Each number is 128 + 32 x the weight over its row's rms, rounded and kept within 0 to 255. Layers, rows and columns count from 0. The size above them is the row's rms in percent of the matrix's.

# layer 12 attention output (transposed), 512x512, rms 0.0364, rows 370-383,497-511, columns 384-511
size [ 96 107  94 103 104 104  96  96  94  99 104  95  99 106 106  98  98 105 109 112 108 111 104 102 100 112 105 102 110]
[[109 136 134 132 108 121 114  66 144  68 125 143 132 108 130  86 154 118 134 101 100 139 135  83  87 145 131 115 103 148 172 172 122 153 111 135 103 103 136 110  98 117  57 106 103 109 100 123 153 120 137 128 160 124  91 143 115  99 151 110 131 172 107 139 131  22 104  87 111 137 112  98 148 118 129 115  99  76 156 168  81 168 133 162  78 133 167 155 105 131 134 198 101 115 105 108 108 156 138 139 122 114  94 115 142 137 141 154 147 127 146  86 123 139  81 114 144  97 115 116 130 154  89 126  78 216  63 112]
 [145 106 142  80 113 112 167 102 136 155 118 100 147 134 128  96 145  90 120  80 187  97  92 130  96 128 108 112 151 106 115  89  84  67 144 150  60 116  84  86 193  62 106 125 165 188 122 183 122 169 150  92 167  88 151 121 184 128  62 177 132 102 100 191  95 156 118 123 101 167 116 151 116 136 128  80 110 144  84 173 100 151 137  95 140  77 143 160 143 126 147 104 150 141 134 160 120 143 144 104 176  84  98 109 165 104 149 131 125 157 175 120 136 150  92 138 164 199 162 149  98 112 169 184 178 187 128 117]
 [102 105 148 111 115 129  81 127 191  98 138 124  91 108 141 123 164 164 117 126  91 158 116  79 112 160  80 150  92 147  92 158 146 173 126 149 124 109  87 169 137 113 110 132 139  96 141 194  84 125 188 149 168 124 127 125 172 124  93  86 143  86 160 148 135 159  68  72 149 169 148  77 129 105 132  99 120 132  93 160 134 153 127 118  67 162 110 193 164 166 158  72  85 178 124 107 133 140 131 142  11 147 119 176 162 159 101 125 100 134 152 143 171  98  59 130 199 141 152 142 129 170  80 145 126 103 114 137]
 [151 143  66 153 119  79 160 174  80 135 102 135 174 145 127 132 130 218 135 125 184 163 101 157 147 102 116 177 172 117 101  99 164 163 112 127 133  86  87  94  62 107  98 197 115 171  66 105 135 148 139 114 105 137  53 171 158 118 146 146 157  87 108 146 194 121 156 107 141 139  92 164 142  99 157  49 148 165 158 147 150  70 139 128 134 137  96 103 134  88 121  70 141 135 150 122 145 105 131 105 159 137 143 127 110 142 101 173 140  87 134 117 105 143 118 136 110 121 110 205 172 141 120 105 134  77 163 135]
 [139 110 116 125 137 143 100 181 144 111 150 111 148 107 111  80 124 150 158  84 117  94 122 179 124  73 152 150 106 150  83  98 164 145  77 202 156 149 128 120 105 157 129 108 104 134 124 177 121 146 139 100 118 156 100 157 167  67 114 117 113 177 100 116  75 124 111 141 135 146 120 153 130 122 132 151 163 143  79  86 134 123 103 101 133 101 139  73  90 121 104 170 168 175 104 139 125 142 106 127 119  56 102 181 115 148 169 134 157  87 126  96  76 119 127 110  90 141 148 168 110 108 110 125  78 110 179 133]
 [114  58 132 157 175 138 120 117 179 160 144 155  98 128 133  84 148 167 131 142  64  92 143 124  98 142 132 153 124 120  51 172 101  32 140 163 199 135 191  61 154 144 119  95 134 168 130 100 128 151 120 120 140 120 154 172 132  94  68  75  99 118 137 175 116 152 144 120 164 163  97 133 153  77 141 159 118  92  98 116 191 129 158  75 120 151 102  32  95 128 154 100  70 128 131 150 174 190  86 139 176  51 134 112 138 110 126 146 126 136  93 153  85 105 147 126 189 142 185 203 228 105 127  72 154 101 165 151]
 [ 86 121 166 123 100 129 150 103 106 145 142 106 103  75 208 202  91 154  91 135 148 149 134 146 141 126  83 127  76 130 121 126 101 111 120 107 164 167  87 107 153 143  86 111  70 114 135 137 146 171  92 155 123 112 131 183  87 148 202 117 159 134 161 144 120 142 159 148 168 157 146 120  84 172  75 171 115 168 113 135 150 118  99 104 109 158 145  64 136 174 115 126  81  94 166  85 146 101 102 221 169 151 108 116 154  81 163  82 117 200 121 150 174 142 111 140  81 108 166 126 150 138 169 140 140 140 131  94]
 [123 168 116 138 114 179 121 160 148 183 114 118 146 120 130  98 128 125 128 123 153 129 122 107 110 112 131 156 135  81 144 147 118  66 144 131 160 107  99  74 136 108  86 149 110 166  92 123 145 190 199 121  87 113 141 111 135 104 170 145 134 106  95  82 118 100 126 155  91 140  66 142 115 112 132 128  99 134 133 106 182 134 115  76 176  71 113  49  59 108 158 132 211 111 109 170 147 128  98  86 135  73 121 135 105 106 158 121  94  83 134  89  84 134 114 121 135 134 178 152 116  94 156  88  66  71 193 188]
 [ 60 105 112 133 126 134 159 189 161 140 150 100 157 173 131 124 126 109  66 141 137 128 191 121 132  92 117 139 126 158 140 106 152 101 115 190 125 123 203  97 128 111 136  90 117 120  83 141 177 192 171 134  77 130 188 126  77  89  92 125 125 104 152 135 100 137 154 138  99 149 117  90 136  94  71 106 139  86 156  92 163  80 155  56 136 102 145 105  94 153  89 104 132  83 178 147 144 156 135 131 128  69 143 178  57 128 195 127 111 165 137 121 151 126 131 116 189 174  98 152 112  86 139 107 170 176 127 153]
 [180 153 106  87 188 106 131 132 110  94  99 149  58 137 144 146 107 147 159 106  87 146 100 136 129 141  97 152 111 133  77  82 144 113 148 138  85 122 143 151  89 187 120 148 126 160  79  80  69 161  96 134 106 112 144 174 142 160  54 113 104 110 184 130 112  93 138 102 131 147 178 175 121 120 209 121 127 126 137 100 110 115 117 135 125 104 121 160 105 128  86  75 158  88 149 138 136 151 180 109 108 141 171 117 167 158 137 130 106 136 150 123 171 150  84 113 134 126 109 139  98 155 124 133 152 118 123 123]
 [132 129 154 187 129 211 125 100  93 131  94 186 120 124  92 112 187 107 127 180 130 186 131  88 180 142 132 131 116  89 157 133  83 159 156 135 106 130  39 129 132 172 170 119 114  87 166 111 124 104 137 109 149 107 124 162  20 163 109 101 156 123 107 135 161 124 116 113 138 200 123 104 146 160  77 133 170 146 133 152 105 203 114 146 125 169 154 187  99  54 149 158 185  98 129 149 108 101 132 128 116 144 124 175 102  84  85  64  91 134  70 150 124 125 214  78 111 122 132 127 123  96 153 107  57 130  80 139]
 [150  80 114 135 156 141 122 162 149 103  84 137  72 148 166 159 182 157  72 157  90  71 157 119 137  84 170  86 105  89 173 144 101 113 124 161 157 101 176 145  81 181 179 146 123 105 144 144 133  72 123 135 106  99 128 150 180 120  60 103 127 162 156  76 150 103 116 101  87 169 126 102 115 159 159 115  94  86 127  77 120 101 138 150 182 124 115 134 114 127 140 141 142 137 128 153 131 127 102 113  87 145 122  78 107  36 130 120 116 141  80 121  88 124 180 111  95 123 111 157 106 133 154 170 123 108 128 109]
 [143  82 185 118 125  94 105 160 152  85  78 152 128 123 133 142  61 133 101 113  96  62 103 130 143 122 102  93  82 131 117 137 147  84 157 171 121 140 103 163  99 115 148 155 143 133 170 109 149 193 125 109 150 126 117 105 138 103  87 107  73 112  67  87 121 149 141 109 178 130 149 148 188 101 130 114  78 103 105 146 235 156 132 142 109  89 159  98 150  82 157 161 177 148 116 148 117  90 112 126 141 102  85  77 133 166  76 129 103  96  62 151 194  94 144  99 110 203 185 220 149 153 113 173 110  98 151 105]
 [158 124 176 121 118 153 168 115 178 133 145  91  98  94 124 111 155 167 128  62 135 120 105 113 133 157 109 109 174 131 128 124 128 106 101 143 133 103  96  79 173  90  88 138 132 169  37 127 146 186 166  51  52  69 108 117 122 134  96 131 133  89 165 129  96  85 113 158 110 151 180 112 129 138  68 105 134  94 120 132 199  88 155 123 128 143 120 116  52 125 177  93 175 143 148 188 191 140 127  97 105  99 146 154 110 137 124 155 127 130 112 145  97 158 176 154 124 159 145 215 147 118 124 134 160 140 147 145]
 [129  87 143  96  97 148 195 121 165 149 103 107 136 148 121  51 131 109 153 180 165 219 162 115 181 129 130 186  73 160 126 122 135 130 177 124 113 129 134 151 124 129 168 125 168 140 140  90 102 102  95  88 168 122 129 141  41  76 162 113  66 159 165  47 157 143 149 142 140 106 106 180 114 131  92 166 144 180 103 126 132 159 142  90 123 165 122 112 123  94 145 141 128 128 145 127 110 151 138 137 116 153 111 105 115 177 161 139 154 153 147 128 129 123 192  75  79 140 111  81 102  60 119  63 148 177  90  92]
 [122 168 160 144 138 119  98 112 131 121 134 202 102 120 116  80 178 140  93 180 174 101 158  42 139 126 151 134  99 170 114 162 144 163 116 134  37  98 124 118 125 103 131 137  93 123 110 129  76 130 104  88 108 117 163 159 139 109 116 136 110  91 117 100 152 116 168 131 131 149 131 125 178 119 116 117 124  93 160  85 121 205  79  87 109 131 135 163 127 115 156 102 134 129 123 128 148 187 161 126 113 102 187 164 114  85 167 138 167  87 123  60 122 115 136 145 175 153  96 118 137 160  89 122 147 143  94 111]
 [108  90 134 201 109 108 130 144  82  92  94  78 136  74  86 156 123 119  79 110 171  77 113 123  52 123 141  74 121  98 169 145 137 128 176 182 114 105 123 133 148 125 148 166 174 110 133  99 130 109 148 124 151 143 119 177 108 174  76 187  94 107 127 127  67 123  73 114 138 146 137 108 151  56 122  96  92  69  90  74 122 143  98 114  91  97 170 175 201 122  92 100  96 112 103 191  83 158 134 154 129 114 139 132 138 152 100 101  84 109 155  99 165  82 161 128 115 153 189 114 125 136 104 209 122 124 123 130]
 [126 125 130 143 134 122  94 182 130 115 104 109 134 145  94 130 142 125 177 123  83 114  72 152  95 149 127 159 146 149  35 154 133 130 173 133 166 152  89 162 137 125 147  92  99  94 148 178 108 103 143 177 197 166 163  63  81  77  66  96 148 119 144 165 146 175  67  78 151 126 136  36 131 111 102  75 169  99 128 161  78 167 156 161  64 161 186 173 144 170 111 164 105 113 134 130 186 107 119 106  47  59 147 162  90 141 126 174  92 166 156 174 153 155 114  75 173 206 136 113 169 110 136 151 128 155 131 141]
 [133  85 103 145 110  82 123 133 127 172 136 136 127 147 123 111 172 202  68 102 150 123  92 154 153  99 181 117 132 108 114 108 128 170 131 107 141 141 135 109 103  72 128 135 135 117 108  97 217 107 127 137 130  95  90 130 175 103 100 171 144 116 112  94 187 152 182 135 117 123 133 133 112 108 177  74 136 148 130 114 119  76 203 155  91 154 181 159 105  85 101  87 127 126 150 133 110 107 112 141 152  97 154 128  66  95  79 125 151 109  94  77 173 142  85 185 179 137 129 193 161  90 133 107 110 143 116 184]
 [103 111 100 126 165 151 124 123 117 182 118  96 156 170 128 132 166 107  95 135  84 150 138 168 110 110 150 147 181 137  67  75 167 134 109 137 124 189  92 120  63 143 138  94 105  58 134 136 201  80 141 126 135 145  87 104 117 128 158 107 195 144  92 119  83 118 135 110  78 129 105 131 151 179 151 199 194 138 167 155  98 179 120 172 110 101  93 109 133 147  90 180 137 175 143 110 165 135 115 128 146  94 150 120 150 164 156 129 161 166 167 123 105 139 125 132 147 108 137 112 109 126 125 123 116  94 120  98]
 [148  89 174 122 179 121 113 114 111 122 107 119 108 147  99  87 158 147 159 160 120 127  85 174 157 117 177 134 147  90  53  85 145 109 121 132 140 179 135 173 144 144 131 134  65 134 140  62 137 182 115 187 185 187 135 171 174  97 127 142  99  78 109 165 140 144 122 100 158 130 147 115 128  76 210 136 153  76 137 160 130 116 138 153  52 150 138 134 163 116 118 131  50 142 167 126 120 159 104 167 140 101 165 139  73 129 111 188 130 157 104 174 139 118 160  64 152 119 148 168 195 140 151 122  90 165 153 135]
 [173 129 100 111  85 204 158 135 129 130 172 131 135 130 172 151 117 150  91  78 112 112  84 135  93 153 159 169 148 131  98  84  88 179  99 139  89 164  69  95 147 182 109 129 102 128 111 109 106 168 115  67 117 169 115 144 121 157 121  94 103 122 131 222 134 130 128 131 105 194 127 136 162 160 119 157 101 157 145  73 123  80  79  83 112 170 132  74 114 151 156  94 161  87 106 142 156 100  95 192 149 156 113 142  96 199 156 162 122 187  94 148 151 127 126  96 124 110  85 155 107  88 145 186 111  88 104 179]
 [153 163  83 132 132 157 148 115 224 150 120 155 158  89  90 124 101 131  93 148 157 139 229  67 104 147 144 109 102  87 110 152 112 133 170 131 163 152  81 110 139  48 104 199 123 150 103  74 174 155 148  92  78  97 114 128  91 148 172 170 121  89 158 156 148  95 127 147  47  83  81 176 131 139 102  86 117 159 141  98 183 127  90 110 163  67 124 127 126 118  85 116 111  83 137 207 159 158  99 109 126 126 109  88 117 117 180 136 104 156 131  88 135  90  99 195  83 124 155 132 152 134 171 112  60 105 183 124]
 [ 98 161 169 166  77 155 225 115 157 169 171  60 166 118 155 104 132  80  90 142 164 165 194 128 116 169 105 150  62 166 130 144 154 132 135 191 120 130  96 100 169 100 128 172 148  96 107  88 140 124 132  99 117 121 179 129 102 106 210 146 123 137 151 174 117 179 170 177 119  76 126  94 154 142  66 122  61 141  92 112 127 155 116 184 100 141 131 134 113 138  90 109 157  51 136 126  75  76 130 184  91 138 152 142  81 155 130 159 115 195  85 150 141  42 123 115 103 152 114 166 140  99 124  75 104 124 106 109]
 [127  94 113 126 127 187 131 116  98 113 180  56 176 153 131 151 128 121 169  82 110 105 151 152  59 128 127 159 149 105 113  98 170 162 139 131  68  69 169 115 154 168  94  93 125 126  92 121 131 143 106 110 122  92  93  80 165 110 144 101 130 117 166 177 165 125 184 141 162 125 129 134 100 135 151 107 136 167 123 127  38 100 117 148 148 110 144 114 150 140 129 127 176  96 186 154 178 148 141 143 127 112 169 164 142 165 153 119 112 187 125 146 138 157 151 131 123  57 123  85  96 142 186 140 126  89 126 172]
 [146 118 160 178 179 136  97 163  88  93 122 132 125 101  99 125 149 158 124 145 144 146 125 125 140 108  81 164 129 134 201 150  82  92 180 124 167 176 117 171  77 170  88 110 128 119 104 105  95 174 107  98 165 172 180 163  81 146  67  87 156 131 119 108 120 152  92 129 135 179  84  73 149 150  87  98 110 133 122 112 192 160 142  83 127 141 122 133  86  90 149 146 145  96 129 134  91 151 126  78  72 137  99 143 112  95 138 119 129  93 114 127 156 114 181 109 123 176 140 163 109 111  96 154  87 158 139  81]
 [138  84 141 138 119  99 157 114 172 148 101  86 141 136 158 105 172 107  86 170  58 117 128 102 147 127 174 132  95  44 185 120 124 120 119 158 190 112 162  99 147 110 145 101 163 112 123  84 122 102 158 134 163  89 166 115 193 118 116 110 122 154  84 117 195 140 119 144 118 117 165 130 116 108 162 150 120 105 109  88 100 128 134 175 144  87 115 136 172  87  82 105 113 141 120 104 154 128 123 142 163 142 171  91 133  77 126 163 139 103  82 103 117  95 110 113  59 163  84 143 169 150 126 142 146 106  85  96]
 [153 117 126 173  89 121  64 167 136 111 132  61 149  77 116  76 101 125 152 127  62 114 135 196 127 133 160 132 170 106 137 102 100 126 155 119 135 138  75  95 113 143 139 148 120 133 180 153 136 156 163 182 122  85 128  59 136 108  99  69 126 143 118 157 144 157 133  98  88  84 137 183 135  47  92  84 147 169  63 199 145 133 152 169  91  76 118 182 190 127 136 135 130  75 106 146 162 116 166 138  87  91  93 109  64 123 107 170  94 142 114 117 162 101 209 123  81 157 145 199 174 124 116 151  85  94 188 124]
 [171  75  98 123 163 166 135 131 147 120 122  90 116  42 116 119 135 109 150  98  76  86 158 192 223 130 131 144 160 125  70 132  98 161 138 148 133 118 114 119 143 169 144 138 142 211  97 177 139 124 150  68 117 118  80 157 158  74 105 181 158  82 185 106 108 134  78 123  97 143 116 115 114 154  76 115 155 146  87 182 143 162 120 106 160 177 118 101 133 132 172 117 145 118 135 150 123 138 126 158  68  70 148 126 112 132 108 153 151 156 121 149 140 102 187 115 143 157 174 149 164 133  82 133 100 166 160 180]]
# layer 12 attention value, 256x512, rms 0.0247, rows 242-255, columns 384-511
size [ 98 105  99 103 101 101 100  99 101 100 100  97 100 101]
[[ 81 111 128  82 164 116 117 116 148 108 102 156 114 100 140 160 113  95 137 102 144 163 145 141 135  88  75 101 119  95  68 145 123 123 139 101 145 120 143 140  77  83 113 229 129 134 154  50 101 141 105 127 146 111 127 127 111 111 117 182 148 119  83 182  64 159 145 136 130  75 142  94 116 153 142 140 145  68  73 151 157 216 165 158 145  93 151 149  96 117 174 161 101 106 130 109  88 119 142 147 109 139 119 195 165 127 133 114 124  89 129 107  79  60 147 152 103 115  92 101 118  91 182 120 133 164 140  85]
 [108 126 176 113 105 113 122 133 120 170  93 137 133 193  98 185  72 165 158 125 101  65 229 130 140  80 119 145 116 139  80 199 115  95 105 136 114 116 141  98 128 136 103  95 126 167 119 158 151 133 107 161 159 147 142 159  92  82  90 130  66  76 146 162 108 151  88 121 146 163 146 165 154 152 160 146 153 147 127  75 122 148 109 196 122 161 137 129 145 107 155  75 111 192 142 124  87  84 103 156 134 106 175 147 132 156 112  83 144 108 124 186  68 113 104 121 132 135 118 139 159 140 141 108 129 119 126 159]
 [141 118 150 135  98 211 159 115 125 138 134 171 203 156 119 156  90  93 162  95 105  99  96 157 142  90 171 135 140  83 128 168 150 107 108  94 120 118 117 120 120 149  63 133 113 105  93 165 117 131 125 171 144 146 113 182 214 172 151 151 118 141 165 147 115 152 137 100 108  81 125 111 150 134 156 151 145  96 141 169 128 131 104 201 177 165  97 175 115 114  75 185 176 167 131 129 119 182 124  67 171 125  81  84  79 111 137 130 171 167 124 105 136 107 169 126 156 146 156 129 171 142 124  99 185  87 109 118]
 [166 130 117 112  93  90 151 133 118 108 130 140 142 161  27 148 184 149  87 135 172 121 118 160 152 163 111 178  36 131 138 113  84 115 106 115  85  91 151 101  72 196 113 104 219 114 126 172 105 103 127 127 170 186 106 174 155 152 151 140 132 113 104  74  68 147 194 152 142  98 147 113  91  50 131  99 152 130 101  99 117 166  78 139 160 142 151 144  97 194 129  98 118 106 115 170 127 114 161 149 106 156 145 137 124 104 133 156  93 195 142 186  87 139 157 131  95  98  83 141 117  76 142 151  92 153 145 102]
 [112 101 184 147  62 120  65 150 123 173 113 105 102  90 105 104 132 108 119  85 113 153  93  80 166 158 105 125 212 110  78 130  86 111 112 128  95 141 128  73  78 121  93  97 161 117  95  86 179 163 144 199 128 133 133 124 171  99 148 177  50 123  99 115 127  93 128 167 155 153 160 137 149 130 125 136 170 124  77 118 144 118  90  76 137 143 136 106 132 165  97  72 119 114 180 139 147 109 218  91  99 142 156  58 197 118 119 101 114 164 124 136 134 143 123 114 170 110 121 121  69 179  88 140 153 128 104 103]
 [118 143 144  82  87 110  89 127 103 106 161 146 181 192 150 120 118 134 104 107 168 136  93 117 192 160 191  58 149 151 162 133 168 109 104  66 142 114 137 161 154  93 121 103 150  46  99 130 133  78 119 156 141 102 141 141 107 168 126  85 147 122 167 155 122 150 143  91 114 132 110  58 136 170  90 108  83 134 131 136 121 158 102 173  57  72 121 131 117  99 165 141 182 121 116  88 162  53 102 147 113  61 146 100 137 125 157 166 139  79 165 131  99  84 115 180 100 109 124  87 168  83 154  61  69  97 125  79]
 [128  76 136 158 129 112 177 198 131 146 114 154  69 143 125 139 123 103 147 123  74  91  97 161 123 164 149  83  66 248 178 124  66 162 144 105  79 149 174 109 176 113 105 144 139 168 147 161 162 129 137  91 138 121 182  95 165 135 108 117 142  37 178  60 123 152 177 146  43 179 111 175 156 126 120 180 160 129 180 160 100 122 123 110 102 104 126 116 175  75 177 106 153  98 133 114 171  97 148   6 150 178 103 117 122 153 101 131 140 110 109 157 115  98 105 138 119 105 171 106 143 164 140  76  99 136 134 115]
 [132  87 124  99  64 134 127 122 148  84 129 149  71 150 135  81 112 130  92 153 155 174 141 176 138 126 142 216 106 173 160  91 169 180 162 148 158 104  85 127  97 152 151 113 106  90 140 166  65 112  38 182 132 137 139 110 100 135  82 163 105 112 132 156 153  95  88 167 123 160 163 134 144  80 149 168 153 108  96 101 116  48 144 157  85 116  81 151 128 115 186 125  87 124 135 105 149 147 113 127  47 117 123 155 104 168  82 156 138 164 153  99 149 144 138 124 162 135  52 116  77 113 160  94 117 144  91 137]
 [125 110 152 100 106 132 137 115 119 114 166 157 118 150 136 165 119  89 189 137 108 151  90 102 123 139 118 113  78 153  94 176 140 162 151 112 120 146 153  92 112  79 105 121 180 126  96 115 138 138 102 130 179 118 110 148 126 107 128 176 105  76 153 121 143 133 148 151  86 125 125 134 106  70 149 204 162 129 164 130 131 122 157 116 102 213  81  36  85 109 202  93  98 163 102 170 184  73 134 103 163 103 107 135 147 156  93 167  93 114  99 147 104 117 137 134 123 110 206 101 137 124 162 100  96 144  97 115]
 [ 87 129 104  63 237 133 114 153 177 141 152 145  99  92  82  87 145 152 184 127 197 126  89 173 151 118 164  98 173 160 133 118 144 167 139  98 134 144 133  70 125 100 137  68 148 198  96 167  72 127 146 127 119  79 216  92  41 106 147  95  73  87 136 141 164 169 126 136  85 157 136 154 149 133 100 139 117 166 132 104  99 129 118 109 157 167 130 170 142 125  85 149 119  92 166 129 175 101 130  72 147 112  74 109  97 117 103 166 129 122 146  87 104 111 134 116 130 132 118 193 128 110  98  91 183 170 110  87]
 [168 145  99 174 176 111 147  84 146 154  99 152 104  91 108 121  41 190 128 122 114  98  83  69  92  84 149  85 121 155 138  53 164 120 177 143 105 158 104  92 133 155 129 106 137 194  90 130 135 104 127 122 153  93  81 152 126 134 108 137 128 139  93 153  97 134 135 127 130 118 126 142 116  66  74 118  94 150 119 173 151  98 127 186 122 107 123 130 151  77  84 118 102 145 167 170 133 165 155 189 136 120 159 126 132 129 106 107 159 104  97 117 121 143  58  95 126 115 110 134 143 129 103 146 114 177 131 158]
 [104 183 199  81 133 141 125  83 110 188 132 127 107 116 101 113 136 165 137  95 117 168 110  77 161 121 116 118 139 126 101  91 158 139 152 109 132 185 128 163 142 137 163 200 134 159 129 168 117 134  71 136 163 137 101 139 121  97 137 153 134 157 109 146 105 102 118 129 147 158  89  83  20  76 127 164  81 118 129 197 101  75  75 126 137 113 112  83  62 133 121  56 124  94 103 146  84 123 164 123 128 109 183 117 209 147  64 121 102 136 151 135 152 111  86  85  77 103 120 126 112  71 115 106 147 134 102  87]
 [115 107 136  86 112 114 172   4 126  68 107 113 122 146 164 156 108 196 142 124  63 159 135 102 106 137 135 153 119 114 139 143 135 134 122  81 157 137 190 128  99 142 152  70 197 146 181 113 184 124  92 113 111 176 158 168 163 154 163 198 115 136  90 152 146  31 126 155 147  88  83  83  32 184 115 105 128 197 143  86  91  75  91 215 117  92 111 123 144 116 100 134 119 132 106  90 107 173 115 107 115 116 142  91 113 111 190  94 137 102  70 131 104  96  92 119 142 122 159 105  71 106 143 141 120 118 137 189]
 [ 84 101 160 114 147 134 104 118  73 115 132  95 127 149 119 146  91 148 122 119 137 135 174 137 162 142 136 107 148 117 138 169 145 175  88 110  85 157  90 155 125 146 121 163 124 158 123 148 116 120 134 126 165 151 127 127 163 124 147 164 104  94 128 143 152 176  93  74 171 153 123 133 205 112 133 191  79 172 111  27 131  69 134  44 108  69 135 115 140 102 201 108 204 140 108  55 103 168 165 153 139 104 106 163  95 131 152 105 140 125 154 136 115 126  66 116  98  82  88 148 106 160 110 113 122 166 156 114]]
# layer 12 MLP up, 2048x512, rms 0.0441, rows 0-5, columns 384-511
size [110  93 110 103 111  96]
[[100 133 137 108 115 158 142 158 150 158 125 131 213 153 155 193 134 134 147  93 135 138 150 102 167  96  96 136  88 135 150 120 127  72  96 112 112 115 136  84 157 114 109 123 212 165 145  85 138 165 113 155 101  86 151  57 157 139 126  72 125 146 146 172 144 112 132 157 136 121  97 138 142 159 120 102 109 140  76 164 193 129 135 167 134 141 119 156  96  97  82 137  91 179  68  92 117  87 152 104 140 137 123 147  70  68 143 105 139 128  81 145 154 129  77 159 121 182 141 169 131  68 148 158  56  93  84 123]
 [107 114  60 146 121 141  96 153 140 117 121 110 115  78 154 118 119 111  66 185 143 186 164 135 172 109 149 162 164 165 148 126 137 118  92 171 147 111 155  94  92 178 160  62 156  89 132 106 144 132 136  72 218 164 153 139 132 187 108 152 113 125 130  87 135 140 113 105 116 150 143 164 106 110  60 119 198 167 153 154 127  75 145 140 125  98 116 144  73 125 134 114 114 146 135 129 160  97 106 145 112 166 136 119 137 126  80 106 129 137 152 113  92 164 154 107 122  90 208 112 107 147 151  84 116 132 144 113]
 [110 105 174 132  81 189 121 129  99 108 110 151 181  80 182 166 130 124  88 117 115 147 173 159 133 133 127 137 163 112 175 117 106 135 133 170 115 150 114 123 169 150 120 119  90 164  84 122 116 118 117 115 105  76 154 121  93 112  84 141  89 141 198  98 128  95 151 124 157 124 161 171  90 156 103  86 121 130 121  67 166 156 126 171 123 150 166 127 100  99 108  61 136 149 177  84 120 113 150  89 108 172 105 168 149 135 124 105 114 144 137  92 135  86 124 192 132 150  79 112 126 141 121 155 100  82  93 146]
 [ 80  69 123 143  92 134  33 133 132 166 108 132 129  97  70 104 132 129 155 143 113 166 168 155  63 106 127 132  82 157 181 117 167  61  83  77 130 218 111 141 122 180 147 171 128  82  79 133 138 136 138  98 124 103  88 138 153 136 136  59 193 106 138  84 106  99 131 162 156 169  89 182 190 138 137 142 152 106 109 138 170  90 208 123 151 147  96 139 135  65 126 206 160 134 120  98 146 130  99 146 156 204 191 145 159 172 172 146  82 121 103 156 188 146 170 108 117 145 165 132  96 133 143 115  56 114 185  91]
 [ 91  65 115 120  78 151 124 194 128  79 149 161 105 121 163 145 144 126 136  73 130 118  59 101 135 155  76 123 108 114 131 184 145 109  79 154 123 108 191 118 140 184 128 131 123 105 169 108 157 153 174 111 130 123 153 115 145 174 166 147 114 145 123 174 109 125 140 114 163 119 164 137 152 148 151 159  72  85  81 153 103 134  95 129 155  97 131 180 130 142 162 117 164 125  81  76 174 135 100 154 174 148 140  97 129 155 111 126 131  92 138 175  85  98  92 144 165 134 107  88 115 142  72 121 109 137 157  70]
 [123 103 158 136 114 105  94 112 179 133 102 120 141 135 108 185 141 103 180 107 198 116 155 175 143 120  54 103 104 114 136 172  39 159 138 135 140 130 149 159 125 148 133  98 153 115  87 166  92 134  86 167 132 147 109 108 140 151 128 156 158 174 164 157 120 183 129 149 104  90 113 144 125 169 118 154  41 156 159 206 141 178 121 175  98 155 103 118 105  68 122 136 148 124 128  99  97  92 103 155 113 127 101 102 122 107 124  85 115 176 163 180  95 119 180 116 142 147 163  80 116 135 104  97  68 167 127 162]]
# layer 12 MLP down (transposed), 2048x512, rms 0.0427, rows 0-4, columns 384-511
size [109  91 115 106 112]
[[152  79 105  85 108 148 137 126 158 105 111 198 127 110 139 127 136 138 157  68 148 120 111  44 122  95 127 159  96 142  78 152 189 141 141 117 146  57 133 100 120 119 161 135  76 114 120 124 102 120 155 167 116  80 114 153 115 133 137 113  77 110 170 105 111 123 132 108 110 136 162 177 159 157 168 108 129 139 149 204 112  82 137 149  63 127 164 142 198 119 109 144 118  70 146 146 118 167  84 111 101  90 147  59 138 199 155 124  85  97 140 129 196 136 167 157 219 130 140 192 101 110 159 193 121 149 123 157]
 [111 141 100 139  39 115 116  66 158 117  79 105  73 112 106 114  97 164  78 179 154 136 172  98  92 139 120 131 149  88  77 158 207 121 120 143 135  98 156 127 177  89 110  82 106 151 158 146 139 142 137 158 147  93 166 144  87 104 104  99 106 187  53 134  86  98 145 107 144 115 154 154  66 129  83 132 102 129 122  96  94  80 122  66 144 194 159 102 131 159 103 106  61 127 132 108 140 172 152 141  93 130  74 169 145  57 160 139 113 102 106 105 174  74 178  81 124 104 144 159 168  98 205 104  88 138 122 191]
 [161 174 101 134  89  90 110 206 120 107  88  51 164 153  61 112 130 144 106 114 127 100 146 135 195  96  82 131 160 158 171 151 118  53 101 156  79  65 146 126 110 163  90 150 148 172 115 158 109 141 137 154 175 200  89 153 149 131  99  75 166 166 171 164  80 110 124 140 172 121  85 120  65  96 119 184 152 103 108 136 132 214 142 153 127 147 121 193 109 121 119 104 160 113 190 105 130 166  79 135 128  83  87 131 123 109  82 173 155 112 132 184  78  95 145 128 140 115 139  97 164 135 129 152 151 143 146  82]
 [125  93 146  90 100 123  98  91 131  88 123 167  98 130  77 153 150 151 106 117 145 151 173  99 128 110 121 134 135 116 147 206  91 177  99  94 195 133 118 153  85 116 176 174  94 106 186 162 124  75 199  89  96 188 126 153 111  95 116 128  83 170 173 161  83 141 128 155 132 114  97 195 106 123 123 123 114 159 135 184 143  81 134 114 118 130 128 141  97 145 139 115 118 141 173 163  94 115 114 197  66 129 122 111 146 111 153  75  86 126 113 147 206 149 173 147 152  75 162  87 145 107 154 139 100 103 160 103]
 [114 163 156 116 107  82 136 156 183 142  96 201 148  80 130 210 114 152 102 135  58 128 100 135 124 148 227 138 157 152 143 100 116 107 127 126  67  83 113  89 165 139 192  61 115 136 162 166 171 138 160 152 202 124  58 137 133 163 141 196  81 135 109 180  77 134 126  96 125 134 214 118 129 151 121 121  75 118 159 137 103 110 102 151 108 101 140 136  95 124 100 118 100  84 116  97  87 121  76  89 145 123 128  83  77  18 155 161 100 107 142 147 160 134 160 145 116 160 120 150  88  93 153 144 151 102  77 180]]